Each number is 50 + 12 x the weight over its row's rms, rounded and kept within 0 to 99. Layers, rows and columns count from 0. The size before them is the row's rms in percent of the matrix's.

# layer 5 attention output (transposed), 640x448, rms 0.0303, rows 458-511, columns 384-447
098:61 75 40 39 65 62 59 42 71 52 41 34 59 43 63 50 48 53 55 44 47 57 34 67 42 61 45 47 50 42 61 47 67 58 61 48 42 45 70 54 56 48 66 54 46 57 45 47 46 36 23 50 73 59 43 42 51 48 17 59 66 39 45 46
106:48 52 54 62 34 50 53 57 68 42 43 41 58 71 51 68 42 72 45 51 45 25 61 57 50 55 65 48 60 44 58 44 29 53 62 45 62 43 41 50 59 38 42 58 49 55 52 46 50 39 34 50 32 47 46 27 36 58 31 28 50 51 53 51
099:56 48 43 55 61 58 36 73 38 47 65 40 45 50 40 44 55 56 48 40 52 65 59 37 41 67 44 50 50 33 39 48 66 53 36 53 55 46 44 41 34 35 36 48 40 45 52 57 43 50 31 63 74 51 39 30 58 49 47 56 64 65 53 45
095:28 51 53 37 51 23 60 64 56 34 59 66 54 46 39 55 64 52 41 52 61 38 44 51 22 70 48 55 49 50 68 48 46 31 44 38 44 42 52 57 62 71 36 47 47 67 46 48 33 64 46 61 58 42 41 43 58 37 51 31 42 54 40 56
105:37 61 48 46 63 39 38 85 58 69 57 43 50 32 67 51 48 47 40 55 40 28 53 43 53 47 43 67 57 47 44 60 54 39 53 74 31 41 58 48 38 53 57 67 45 53 37 47 49 41 34 60 18 43 41 52 42 39 58 60 34 60 53 51
106:57 51 45 38 30 45 71 79 52 54 51 68 36 61 42 51 53 60 58 47 43 41 29 35 64 69 55 73 49 48 60 38 42 56 62 57 80 40 50 33 57 51 37 51 32 52 24 26 43 60 61 44 38 29 72 29 47 56 18 52 24 77 60 56
100:49 64 70 52 50 30 73 41 24 59 63 52 18 54 59 48 20 29 36 64 48 49 53 42 43 74 51 41 46 49 54 52 35 45 47 46 34 42 57 33 39 68 36 52 59 52 65 52 37 84 37 58 34 43 43 54 26 60 50 60 61 57 59 70
101:44 67 45 63 59 54 62 35 48 50 49 70 30 57 45 35 48 34 52 43 75 44 52 36 31 64 67 73 46 45 42 44 51 50 47 55 54 36 35 33 49 33 44 62 48 56 35 35 45 44 61 59 69 52 46 41 50 27 34 42 54 72 49 58
103:61 63 61 70 60 54 51 45 43 42 64 41 57 53 45 46 41 54 64 41 46 48 67 45 37 85 50 45 63 25 33 57 66 43 53 38 38 42 77 49 62 58 79 55 67 59 41 66 35 39 49 59 38 65 51 50 41 42 58 58 54 41 53 36
105:35 58 45 73 34 43 51 53 35 55 27 82 30 43 53 57 49 35 35 78 41 30 62 67 38 36 63 62 58 53 34 56 54 51 37 43 57 59 58 47 31 62 40 79 60 64 49 28 64 77 77 63 53 47 32 54 40 52 66 33 46 52 48 39
109:32 64 48 40 57 52 41 43 54 55 59 61 29 58 64 33 56 47 45 72 21 61 62 59 66 17 47 53 48 57 76 47 44 62 47 48 60 45 37 56 40 49 58 49 45 45 45 67 45 81 52 39 55 32 51 55 49 60 46 49 33 56 27 63
098:55 54 18 60 41 55 53 50 66 49 60 47 28 50 45 44 46 41 44 55 42 60 55 67 46 61 55 56 69 57 78 50 58 51 42 57 48 45 59 45 53 56 77 65 40 25 55 31 59 53 70 55 57 67 39 42 36 39 46 46 52 55 33 54
104:63 51 48 44 35 54 28 48 56 46 74 65 70 53 29 23 26 33 52 36 56 33 57 51 48 34 51 33 29 50 69 54 42 54 50 45 57 67 61 73 67 52 43 33 51 44 60 61 38 51 55 75 48 45 39 71 60 42 62 64 54 43 51 34
100:52 37 57 37 65 64 51 53 57 34 59 37 48 52 68 32 43 68 45 42 28 49 38 49 37 36 32 57 40 39 41 46 55 45 53 33 70 39 68 44 31 28 54 60 39 43 55 42 60 34 49 47 40 54 29 59 69 35 56 41 40 50 40 62
102:41 55 43 38 50 55 73 43 47 67 57 48 67 54 51 55 61 49 44 63 46 43 64 43 49 42 49 18 31 29 53 54 48 49 36 64 61 69 78 55 68 93 41 61 52 60 61 60 66 22 51 48 32 29 59 46 73 28 37 51 40 53 43 40
109:48 54 53 51 56 58 34 54 48 28 53 47 64 44 37 32 48 41 48 48 40 81 37 33 52 53 53 47 42 62 36 79 48 45 32 44 57 63 50 64 45 43 56 60 68 53 44 55 60 50 62 40 34 33 47 75 45 31 48 51 59 49 56 24
097:59 48 27 54 40 37 38 50 43 41 48 56 62 44 53 50 45 60 67 35 50 47 65 51 29 47 49 54 49 48 51 30 44 78 47 55 63 52 44 64 51 52 55 49 43 50 18 34 55 44 30 72 68 30 54 64 53 39 38 47 46 39 41 73
100:59 54 57 46 64 56 46 50 40 46 52 61 37 48 31 56 51 47 47 45 31 34 24 43 70 57 54 49 65 30 69 25 55 28 59 51 55 49 63 59 69 40 63 38 75 45 56 56 45 58 57 59 28 64 68 42 46 49 28 48 41 22 48 52
103:49 54 44 53 43 55 77 74 51 47 29 60 57 66 62 61 48 64 49 33 39 59 61 44 45 46 34 33 52 63 46 34 50 40 60 51 66 42 49 57 59 73 65 35 85 68 43 73 49 32 74 34 46 56 39 63 57 44 33 64 37 58 42 45
103:69 59 67 51 39 46 44 65 48 58 47 50 71 56 26 59 63 56 44 74 55 64 67 26 40 70 55 71 32 48 42 54 35 42 56 42 54 59 59 35 52 54 34 80 61 48 56 35 54 68 38 37 25 29 47 48 40 55 58 42 56 36 52 24
101:53 47 55 40 34 37 72 71 41 60 72 49 48 44 49 43 59 51 39 68 57 33 45 32 65 55 63 45 67 49 49 48 55 47 61 53 47 33 49 56 55 48 38 45 52 45 68 50 34 45 65 43 50 61 54 52 48 65 53 53 65 51 40 48
103:47 47 36 68 52 54 41 72 62 56 45 59 46 49 68 56 52 68 68 40 26 60 48 47 68 60 43 55 54 55 53 64 66 55 44 54 45 46 50 51 55 38 48 46 33 45 62 47 48 44 35 56 39 67 63 41 41 53 57 45 55 42 50 65
110:46 59 36 50 48 50 43 51 56 67 43 63 72 46 61 60 44 63 41 67 51 56 59 54 40 53 57 90 55 65 58 65 43 35 32 45 53 44 69 26 41 33 48 76 59 45 85 21 62 57 69 28 51 53 42 60 50 59 53 78 55 51 43 51
097:58 60 50 55 59 37 80 34 53 29 40 51 61 48 66 54 36 44 58 52 49 59 33 62 46 60 61 43 56 39 59 43 56 63 48 74 43 51 59 54 10 43 46 36 46 40 53 58 62 54 45 32 47 41 55 73 56 42 37 42 41 50 66 42
104:52 37 40 69 61 47 41 59 45 31 35 58 46 28 68 41 38 69 58 44 37 55 64 29 41 46 66 38 57 53 38 65 43 63 62 65 49 30 47 37 56 37 45 42 54 40 36 51 64 43 62 27 46 59 41 70 72 47 45 50 72 35 51 61
098:54 51 48 53 64 72 40 48 66 49 52 61 54 49 68 43 55 43 67 35 42 46 59 23 63 81 35 47 36 59 21 53 30 59 67 63 54 44 60 35 60 66 62 38 38 38 22 58 53 47 59 44 52 64 74 51 65 52 46 62 54 35 44 72
106:48 47 28 45 40 51 61 61 59 42 58 39 60 65 48 56 40 52 54 35 41 76 43 31 54 38 21 38 55 53 29 51 37 54 50 44 39 44 78 32 36 40 41 79 40 41 68 51 39 50 54 63 57 54 51 51 57 56 33 60 26 68 55 36
100:72 45 69 51 42 83 31 37 50 36 54 39 50 33 71 62 58 48 49 54 50 52 42 63 74 57 63 61 54 37 33 63 47 55 52 42 39 83 66 34 44 68 60 70 54 59 28 54 29 50 63 61 46 42 59 43 57 39 16 51 52 48 43 46
100:57 52 17 66 54 44 69 70 33 83 58 41 43 60 58 42 68 39 28 56 57 62 45 59 63 43 74 52 37 61 51 45 42 61 42 67 29 39 52 78 58 37 40 47 55 55 44 44 80 38 71 53 32 77 55 34 43 48 75 54 25 41 47 63
102:39 62 59 45 43 60 53 48 58 71 43 53 43 53 58 38 69 82 51 45 45 45 27 44 42 46 55 46 61 39 76 47 45 45 65 43 63 60 43 49 65 44 43 57 67 47 52 36 57 47 60 26 53 35 65 47 20 33 51 29 66 57 68 52
103:71 67 49 35 50 60 28 27 54 56 39 54 65 40 44 60 54 43 34 23 56 51 56 56 69 57 69 39 37 50 54 58 52 41 56 50 37 81 67 61 55 56 50 49 43 62 48 51 52 41 57 55 46 67 61 33 57 47 35 35 53 57 58 41
108:44 43 63 61 52 42 66 59 50 44 53 41 72 43 60 62 51 20 53 55 47 48 36 72 63 76 62 52 47 47 58 54 65 52 61 44 61 33 53 41 50 57 48 59 54 52 44 39 56 50 44 46 53 46 72 57 51 57 57 46 46 66 54 41
107:45 47 48 52 36 61 35 40 39 62 50 38 62 50 55 65 36 34 59 51 61 41 30 73 64 78 51 51 24 42 50 31 58 53 49 48 40 56 35 39 52 66 63 67 43 49 43 51 41 44 54 56 43 36 52 36 54 46 63 49 58 42 57 50
104:56 50 57 68 31 35 66 56 36 76 46 48 55 53 40 54 46 76 34 44 61 39 38 58 28 45 37 49 47 37 67 41 45 44 42 51 66 58 61 32 57 69 60 43 57 51 74 49 36 51 31 51 45 45 41 47 38 47 58 38 63 51 68 52
103:45 23 64 66 55 43 44 54 24 42 42 61 44 48 61 34 42 57 51 58 34 65 20 24 36 39 57 56 52 50 50 47 40 45 57 56 57 55 38 68 45 67 40 52 51 47 53 59 66 56 33 33 31 31 51 39 55 57 60 45 57 42 57 42
101:54 41 54 61 25 52 63 43 32 72 35 61 36 29 51 49 41 49 67 56 64 49 47 38 56 62 54 45 51 47 52 46 67 64 47 60 58 25 59 58 68 57 50 46 50 71 58 59 36 43 55 56 38 55 57 56 43 57 53 31 78 34 57 52
092:55 54 70 61 46 41 66 45 57 41 43 49 51 65 53 61 40 59 86 29 41 57 45 74 36 43 34 55 39 53 57 53 61 56 41 46 48 52 47 41 44 71 52 48 47 59 39 42 74 51 46 37 49 62 46 61 71 54 53 75 46 59 56 35
106:51 72 54 46 54 45 58 49 41 51 78 60 60 57 37 49 63 56 55 58 56 52 47 34 53 57 33 55 81 51 62 43 46 74 45 50 63 34 49 51 49 32 43 50 60 41 44 50 54 41 53 54 50 75 44 78 33 36 68 26 57 60 59 68
098:46 69 42 47 62 73 45 57 47 63 41 40 32 51 55 34 70 53 77 71 37 43 46 43 45 34 26 79 43 73 62 64 51 50 43 53 31 69 54 54 63 41 46 55 51 65 46 45 48 24 56 52 62 63 48 50 47 54 74 49 56 37 50 62
101:37 57 48 34 68 55 35 52 68 48 35 48 49 51 45 50 43 72 41 48 54 65 57 55 46 40 41 31 49 37 31 41 29 41 57 39 44 41 54 53 59 55 44 47 53 51 65 47 67 58 35 51 35 48 60 64 80 54 52 65 43 58 70 67
106:62 61 46 45 59 47 63 33 62 44 65 50 61 51 58 65 51 54 56 35 59 57 47 72 74 52 55 51 41 61 53 78 72 57 49 54 53 48 60 37 49 32 42 57 47 50 44 52 34 43 23 43 36 87 68 40 63 45 33 53 49 38 34 78
094:43 72 55 55 50 63 45 51 21 55 58 42 48 72 44 51 41 24 72 70 35 49 47 30 43 68 68 59 76 52 54 57 78 69 44 49 48 60 53 70 67 40 24 49 48 48 29 58 63 58 38 27 53 53 71 56 44 36 41 47 59 54 33 51
103:41 46 39 27 35 59 50 52 46 58 65 43 49 60 30 46 29 44 69 40 43 62 50 58 44 47 45 55 67 62 45 28 41 62 51 59 39 44 57 69 75 47 52 52 45 45 63 61 56 66 28 53 56 48 61 46 37 62 37 57 86 64 53 52
095:55 36 47 70 74 50 32 70 65 50 24 49 71 82 47 43 57 48 59 63 64 55 52 54 45 47 32 67 53 35 55 53 61 53 47 53 51 43 44 47 58 39 46 42 40 59 68 30 55 46 45 67 62 48 46 62 51 56 51 05 68 48 56 48
099:57 49 31 39 54 73 55 52 53 27 51 36 50 62 47 19 80 32 53 51 58 41 71 38 27 45 45 52 53 64 70 37 29 60 45 41 44 45 47 66 56 40 62 39 60 27 47 38 64 66 56 49 39 48 29 70 41 28 33 65 47 56 32 56
096:60 56 56 44 69 45 43 44 52 48 45 43 55 31 54 30 67 71 36 58 43 49 48 50 42 46 55 56 54 48 40 40 71 52 56 68 53 39 43 43 53 67 40 18 45 50 38 51 58 49 47 36 72 33 50 47 52 50 43 48 26 48 39 59
099:50 23 40 65 48 64 55 51 55 44 54 39 50 65 27 53 53 61 66 46 64 52 62 53 37 54 47 40 41 66 53 70 54 17 66 65 41 49 40 41 52 46 42 53 64 53 54 53 59 31 44 52 44 35 60 30 54 68 40 40 44 38 34 55
102:41 45 37 51 50 46 63 34 48 31 48 58 50 51 62 24 48 52 69 20 46 59 69 65 36 42 58 48 56 51 44 49 30 66 57 39 48 42 33 53 29 56 43 47 58 24 61 49 53 55 39 58 51 38 45 62 62 45 43 36 43 43 39 60
097:44 44 52 41 53 55 32 47 60 30 56 51 47 47 31 55 44 64 52 45 54 51 62 65 35 48 39 63 64 40 56 21 35 56 66 63 59 41 51 50 63 69 61 48 60 67 62 33 57 48 64 33 30 80 56 35 66 65 53 66 32 61 45 41
107:74 53 47 74 56 36 45 19 63 30 54 41 61 47 45 73 59 30 52 23 58 56 50 46 56 56 65 50 67 50 37 60 67 43 43 44 50 52 46 52 54 44 53 35 43 55 32 30 60 36 59 58 54 70 50 50 54 50 49 33 61 33 55 37
105:61 49 46 50 28 55 53 46 60 49 50 52 52 49 35 59 42 43 45 26 30 50 31 47 48 81 72 56 32 69 57 30 53 57 59 55 71 38 36 77 64 44 61 66 40 60 52 44 53 77 37 60 52 54 48 28 62 51 27 44 34 60 46 35
091:57 69 38 46 30 49 50 56 62 66 65 34 64 38 40 71 46 55 74 42 54 59 29 50 67 59 39 54 52 40 45 43 57 43 56 50 37 35 50 62 62 55 53 39 42 54 67 65 17 47 50 61 52 68 41 62 67 72 46 57 74 62 58 48
094:43 40 46 75 57 71 44 52 54 22 47 52 38 53 37 53 50 46 65 64 65 64 51 47 53 61 47 57 89 47 33 80 59 55 50 41 52 34 42 47 44 46 68 49 50 36 49 42 40 47 56 66 57 39 35 69 51 42 66 37 57 45 38 40
098:74 49 61 62 56 67 46 55 53 45 39 68 56 43 67 55 45 34 59 30 43 51 61 64 58 40 62 49 75 60 66 48 72 60 42 40 64 58 51 48 51 40 63 58 57 50 46 57 52 63 47 64 47 40 42 38 56 40 40 37 48 41 53 48
# layer 5 attention value, 640x448, rms 0.0244, rows 459-511, columns 384-447
107:44 54 43 34 61 48 68 25 51 36 84 76 49 31 34 49 55 49 54 56 52 47 55 40 47 64 39 62 39 43 58 63 52 36 50 43 45 48 57 56 55 57 59 59 22 66 58 59 54 58 43 46 47 47 24 52 33 38 65 58 41 34 53 37
102:50 45 57 35 55 46 53 36 44 40 44 63 48 59 49 48 44 35 50 56 31 49 55 55 36 49 34 68 43 70 69 49 36 61 55 51 56 31 55 43 72 65 33 52 60 33 41 48 53 46 66 42 56 54 60 63 51 43 47 55 54 46 38 56
094:62 54 65 60 51 42 42 30 53 53 39 59 41 71 36 42 45 52 63 54 28 42 58 37 64 47 43 40 66 45 20 61 63 58 47 42 56 52 53 55 55 68 45 71 48 40 69 55 47 47 52 35 62 61 58 34 58 47 51 65 37 42 50 49
104:53 59 43 45 47 40 53 47 38 36 28 62 53 68 11 56 38 29 52 80 40 66 48 34 52 44 57 30 47 44 37 30 48 51 59 63 57 57 63 43 53 55 47 45 59 63 48 51 51 51 54 52 78 65 72 46 63 44 35 58 72 61 63 39
103:34 53 46 64 67 54 23 46 39 50 48 53 39 38 47 38 53 48 53 58 50 43 60 70 34 25 32 44 52 36 39 55 44 53 46 54 36 61 69 55 50 50 57 32 73 43 61 51 51 35 45 45 46 58 51 49 58 45 62 68 39 51 54 60
102:46 22 58 52 48 60 37 61 77 46 52 29 69 62 49 65 59 54 35 59 44 53 40 53 49 29 40 71 53 57 53 50 52 53 85 82 47 54 42 58 67 50 62 50 35 59 10 52 57 39 35 50 54 68 37 52 59 42 48 45 36 68 47 46
096:60 33 48 50 20 47 41 72 47 67 49 36 64 38 61 46 43 59 29 51 42 54 52 54 43 40 49 44 51 39 43 45 59 40 58 49 34 56 53 72 46 37 70 39 50 52 58 68 41 51 26 56 46 49 67 58 44 71 66 33 60 40 45 45
105:49 37 41 45 45 48 69 55 71 53 36 50 45 42 72 65 58 31 38 52 55 65 66 27 66 32 71 56 37 51 51 60 30 51 54 50 79 51 35 39 46 63 45 52 46 55 30 42 50 47 61 62 59 52 36 26 60 77 55 45 54 52 59 58
106:63 47 59 31 44 41 45 67 41 69 74 45 77 49 38 36 62 57 37 69 47 60 59 29 69 66 38 35 49 42 56 62 47 47 70 49 57 77 62 62 61 39 43 44 34 55 27 62 41 47 43 67 42 43 54 34 54 55 44 57 47 50 28 45
105:55 56 47 55 62 63 49 64 45 66 18 39 68 55 33 56 43 42 67 41 63 24 52 36 53 57 58 53 53 63 40 57 42 26 51 62 42 76 70 60 27 36 72 40 46 65 40 29 64 34 54 50 32 49 75 38 43 42 44 72 50 57 52 34
095:55 58 37 42 55 85 63 48 53 75 42 67 58 51 75 39 47 43 48 44 60 47 39 43 60 34 40 32 45 49 47 51 56 61 68 47 38 49 39 41 54 48 23 27 53 60 50 58 34 55 23 39 48 53 56 38 40 36 58 74 47 45 62 57
105:53 47 51 47 51 49 40 39 57 46 46 46 37 54 63 56 62 42 37 50 53 56 48 56 45 47 30 67 49 56 52 49 59 33 71 51 58 50 51 59 14 62 68 65 44 41 42 44 57 41 59 25 45 38 45 14 52 73 54 21 45 45 43 57
098:44 72 43 48 41 55 54 57 48 56 48 69 68 61 25 47 42 47 55 75 59 51 56 29 39 51 78 66 56 64 49 50 56 60 49 27 27 58 48 56 44 61 58 27 39 74 39 68 50 45 42 61 73 33 74 43 31 57 47 37 58 46 55 60
109:69 55 55 66 70 39 30 55 48 54 39 71 59 54 49 36 47 43 65 58 46 63 45 58 36 51 44 65 71 65 38 45 25 62 58 53 28 55 28 52 45 52 61 70 54 52 60 50 50 59 65 51 52 51 55 47 56 62 47 50 46 38 50 43
108:58 40 34 76 45 71 59 43 63 37 29 50 55 57 60 74 61 69 54 51 73 44 66 33 41 60 42 59 60 60 52 42 62 44 37 54 62 74 49 56 65 28 34 55 69 65 55 57 47 52 55 50 74 58 43 34 47 63 65 56 50 39 71 46
099:48 41 49 51 45 58 43 21 54 50 45 31 24 49 55 55 55 49 46 43 55 62 37 64 78 45 38 42 54 51 54 48 45 38 47 42 66 40 43 46 56 45 50 59 43 52 56 36 52 41 61 48 44 55 47 43 47 54 45 62 42 63 53 29
101:45 60 46 43 44 55 46 41 67 52 44 27 32 67 41 56 48 65 58 52 43 48 56 41 48 38 59 56 37 70 42 50 66 66 56 50 41 36 66 42 43 42 50 52 45 49 53 57 46 46 32 31 59 56 43 44 61 53 65 43 47 80 34 63
104:61 55 37 56 72 60 46 42 08 51 59 53 44 37 41 41 40 41 52 65 47 30 48 62 59 31 68 57 53 35 38 45 27 77 60 62 50 66 59 46 33 10 53 64 27 49 41 47 64 62 53 68 50 47 55 64 53 58 62 39 68 24 55 47
102:26 40 57 57 51 53 55 47 42 42 55 72 63 49 67 54 59 43 47 49 45 44 58 62 65 56 37 33 84 61 40 50 58 59 50 66 62 54 47 61 66 51 53 58 41 50 31 54 54 44 57 77 44 62 61 60 54 57 48 56 33 49 57 46
101:47 46 50 58 60 50 44 62 61 44 38 52 46 78 34 53 37 33 44 39 23 52 54 49 44 42 30 53 40 28 53 67 61 49 74 64 54 65 59 55 54 64 37 52 36 56 49 43 72 52 51 55 38 49 46 46 68 51 53 55 62 55 48 60
104:49 52 39 53 54 47 56 50 54 59 33 34 72 64 43 54 35 40 61 61 65 42 58 52 26 57 46 34 44 53 30 24 42 66 48 39 48 41 51 48 16 37 41 52 56 61 74 61 39 57 58 42 40 36 56 62 53 39 59 58 48 38 60 40
108:74 61 46 68 48 42 63 56 36 43 69 43 40 38 39 34 41 33 48 42 29 62 45 42 43 44 46 44 54 40 38 58 39 52 60 49 48 62 66 57 59 54 54 32 61 43 33 56 58 39 42 61 38 46 61 43 34 52 65 32 53 52 77 84
098:57 33 62 24 52 41 42 55 56 51 53 53 51 48 43 45 42 61 71 49 44 42 56 46 83 37 37 75 52 64 53 76 34 44 42 54 68 48 38 62 74 38 50 34 34 55 31 47 42 55 61 58 53 69 65 35 30 58 61 44 70 71 41 50
108:58 60 29 55 35 56 44 42 42 49 64 25 66 46 34 57 50 66 67 45 47 50 45 33 63 51 41 70 31 41 44 43 40 56 46 44 77 48 45 70 43 29 61 38 44 67 51 47 50 53 28 48 51 41 60 46 48 64 47 36 43 47 55 32
101:57 51 31 65 58 48 56 47 39 60 49 29 27 44 50 58 39 45 50 68 59 60 58 56 37 41 42 47 38 57 58 57 66 32 29 43 45 42 48 44 47 41 54 48 51 44 62 67 61 52 49 45 35 47 39 73 41 37 67 37 43 48 32 36
104:53 59 66 59 48 51 54 49 35 38 57 43 41 62 64 44 53 35 56 42 54 17 53 55 43 62 67 64 41 36 65 39 73 39 47 52 36 38 29 45 43 59 56 28 62 52 43 39 79 28 49 26 32 58 34 62 47 37 67 24 48 27 45 81
097:50 48 64 41 40 49 73 67 45 37 45 55 60 59 62 35 27 48 54 37 56 55 63 38 48 40 36 42 51 42 75 54 63 51 47 31 65 47 47 44 55 36 48 48 45 46 49 58 63 47 62 56 61 62 34 37 60 67 69 28 52 50 35 36
106:49 58 46 30 53 39 53 49 43 45 54 70 54 44 38 75 38 39 61 41 52 28 57 61 52 42 58 42 50 51 45 31 53 31 36 55 51 41 57 37 55 37 56 53 33 33 38 45 44 51 42 44 44 34 53 52 38 59 45 70 76 72 74 48
102:53 62 49 38 57 40 35 58 43 21 56 58 55 38 41 72 52 23 40 39 48 49 31 67 56 49 44 47 59 59 49 60 53 50 36 71 55 43 64 56 38 43 42 46 44 52 46 35 31 44 30 69 54 72 21 33 65 70 54 80 27 55 58 33
106:45 47 53 50 68 60 56 61 36 32 68 48 53 59 42 46 55 64 51 67 60 46 57 56 60 55 31 49 48 47 56 45 56 46 42 43 53 37 56 58 28 50 81 49 52 17 50 65 27 78 56 43 55 48 48 30 40 61 68 52 55 40 30 44
105:44 62 44 35 41 47 35 39 36 39 42 54 38 54 60 37 43 57 38 15 35 45 67 34 49 39 33 47 50 54 43 46 24 48 56 76 52 56 50 64 60 57 48 46 26 48 39 49 46 40 42 47 68 61 23 47 51 44 39 58 44 32 61 73
107:57 37 53 41 48 50 59 32 71 38 37 45 28 71 48 33 63 63 51 26 43 56 43 50 40 29 53 47 54 81 47 60 48 47 72 47 54 41 53 55 49 69 39 58 47 40 65 21 44 57 46 42 63 70 44 45 54 45 47 51 49 61 55 44
106:59 62 47 40 57 47 47 55 57 25 67 52 42 39 41 46 49 41 51 42 30 82 65 40 58 59 34 66 47 47 36 49 30 52 53 57 51 43 37 68 48 41 42 55 64 12 53 48 79 38 55 47 77 55 56 38 44 55 47 57 42 61 55 50
101:63 67 44 43 39 33 29 38 72 41 53 39 64 36 33 61 48 50 43 48 56 55 76 53 48 52 34 44 55 62 77 44 41 65 47 57 60 56 54 29 71 30 52 60 66 58 52 53 49 45 58 62 47 62 64 86 36 39 36 45 58 76 53 50
100:37 55 48 28 53 60 38 74 64 37 50 46 30 72 54 42 53 57 31 54 47 46 47 59 43 50 58 58 55 47 46 51 41 58 40 69 45 34 53 47 48 52 41 50 37 31 37 34 42 61 32 36 39 48 42 49 58 64 31 65 51 57 24 41
098:58 51 48 46 53 77 45 56 45 66 56 44 45 53 42 28 37 48 37 35 62 51 48 30 54 59 46 51 59 39 39 46 44 62 61 44 43 33 26 59 43 36 46 52 67 39 41 25 29 42 59 66 57 44 56 54 61 59 55 45 48 42 60 55
103:67 57 50 52 49 54 40 51 59 53 27 52 65 51 49 47 48 65 57 47 26 41 58 70 50 46 70 48 39 41 54 52 50 16 58 35 45 51 47 48 46 47 39 49 45 55 61 46 38 67 26 57 69 43 45 27 44 57 32 57 41 45 52 56
103:45 46 54 49 45 35 32 41 66 37 56 57 63 46 28 74 61 52 35 59 54 72 52 64 45 65 68 52 54 43 37 18 60 57 70 48 25 42 42 46 35 48 45 42 48 47 47 59 26 74 47 36 33 69 69 53 40 42 50 57 43 58 40 40
102:62 44 58 52 42 30 64 54 35 34 76 67 43 70 36 66 33 45 58 62 51 40 35 51 62 60 69 75 60 64 52 55 32 64 53 76 56 57 43 66 63 50 47 51 52 33 71 53 33 52 55 52 48 54 33 26 36 39 43 43 47 73 43 57
107:34 45 39 38 30 66 41 55 49 65 56 41 50 48 45 36 35 52 45 37 71 60 54 34 41 73 40 42 53 49 28 43 42 44 47 36 58 53 49 51 50 53 57 34 68 56 47 64 75 53 64 42 57 51 53 57 29 61 73 59 53 43 61 54
094:62 24 48 37 44 47 34 42 53 61 35 71 61 45 58 38 55 74 38 38 52 58 57 61 61 56 48 60 35 55 60 66 36 56 44 60 51 44 40 70 40 48 65 61 49 48 42 62 32 46 46 56 30 55 51 71 40 70 50 51 38 52 54 60
103:44 67 65 47 56 30 47 51 31 42 53 57 34 56 50 55 61 36 38 46 36 34 33 50 59 53 44 50 58 31 66 74 47 23 22 73 62 58 54 37 49 55 50 61 61 55 35 40 54 23 66 62 26 56 41 59 65 52 44 52 31 35 53 59
098:47 79 62 50 29 35 50 44 31 50 55 62 51 26 48 68 51 52 53 37 41 56 53 32 44 49 53 53 81 49 47 53 23 43 67 52 62 62 33 52 32 72 57 64 56 40 62 67 38 49 43 42 50 38 53 37 52 38 62 68 50 48 42 35
095:65 56 76 54 45 39 47 63 45 74 51 60 38 55 64 36 34 59 50 35 37 56 33 57 66 45 55 52 13 37 55 59 73 55 50 50 41 44 50 59 36 64 46 62 16 44 32 56 37 54 52 57 32 50 58 31 64 63 60 58 61 46 53 61
100:36 40 42 52 45 51 46 50 67 61 49 50 53 56 54 65 25 56 46 54 59 56 63 35 34 38 45 43 56 73 58 55 47 51 54 34 51 45 41 71 78 30 55 73 64 52 67 71 69 52 62 36 33 41 44 52 77 40 67 38 68 33 34 25
104:42 73 50 43 48 58 46 32 45 53 44 57 28 37 55 45 39 40 39 33 43 62 58 35 76 55 44 52 51 41 46 52 56 89 22 30 50 47 62 35 52 77 52 40 51 58 67 57 50 65 53 62 26 53 43 75 54 50 65 43 29 63 76 43
099:64 33 77 51 63 45 39 59 46 70 37 36 52 60 34 56 31 62 51 47 52 53 36 35 65 36 32 53 43 49 37 41 46 55 49 48 55 53 40 67 72 33 69 59 58 56 39 50 51 29 57 52 39 55 53 45 45 34 57 45 51 39 49 57
096:54 35 27 52 43 54 54 63 27 66 52 64 59 39 70 52 41 42 53 36 61 42 47 45 47 55 44 55 47 59 48 59 61 48 53 49 54 57 56 53 59 38 41 46 41 40 54 63 30 49 50 52 50 30 45 41 59 53 33 25 69 43 69 39
104:43 30 49 43 48 71 45 54 54 51 48 50 48 50 64 43 48 38 42 36 61 42 60 35 67 47 45 48 39 64 52 55 30 68 33 43 46 49 53 56 42 55 51 69 67 58 56 59 50 35 47 46 39 44 46 38 31 62 50 46 31 58 57 61
104:37 45 58 62 65 47 63 35 32 52 48 36 32 48 58 40 33 51 59 40 69 35 37 54 75 42 44 60 86 46 42 49 58 27 36 58 33 65 67 47 40 49 42 39 51 32 38 50 41 21 46 36 46 60 49 59 36 42 74 63 59 53 52 61
089:33 50 50 78 71 44 46 48 41 42 56 46 34 44 35 51 68 46 31 52 35 52 49 54 40 34 50 51 51 48 50 58 67 47 38 42 48 54 51 21 45 53 46 47 62 26 50 35 65 53 42 47 37 53 49 40 46 30 65 50 33 58 57 71
095:63 51 43 40 57 42 64 55 66 54 33 51 55 50 55 71 66 56 32 43 49 39 57 39 63 32 49 53 25 31 62 39 29 64 46 42 41 33 48 57 56 41 51 59 53 48 46 49 59 57 55 21 44 73 59 32 54 30 46 51 66 44 56 45
101:44 33 47 38 50 38 58 40 57 59 56 50 33 47 52 48 66 61 67 58 59 45 48 57 51 32 33 54 36 54 33 25 47 38 54 45 54 50 71 41 61 56 53 49 45 62 46 55 28 35 59 41 74 55 49 47 42 37 83 52 46 54 43 70
# layer 5 attention query, 640x448, rms 0.0244, rows 512, columns 384-447
073:41 41 71 41 41 40 41 48 51 57 65 65 53 39 63 47 41 48 64 39 50 66 49 46 44 50 44 30 50 49 45 56 51 42 46 35 30 51 14 64 67 51 49 42 54 76 36 48 49 38 64 53 54 51 57 42 43 49 37 46 34 73 64 53
# layer 5 attention key, 640x448, rms 0.0244, rows 512, columns 384-447
075:32 56 72 83 57 63 56 43 32 55 49 53 64 40 56 31 49 55 54 59 57 54 23 46 53 47 41 47 50 38 31 42 51 54 70 35 42 41 32 58 51 75 60 52 48 53 74 51 38 63 35 49 39 60 60 51 61 46 37 39 40 30 48 33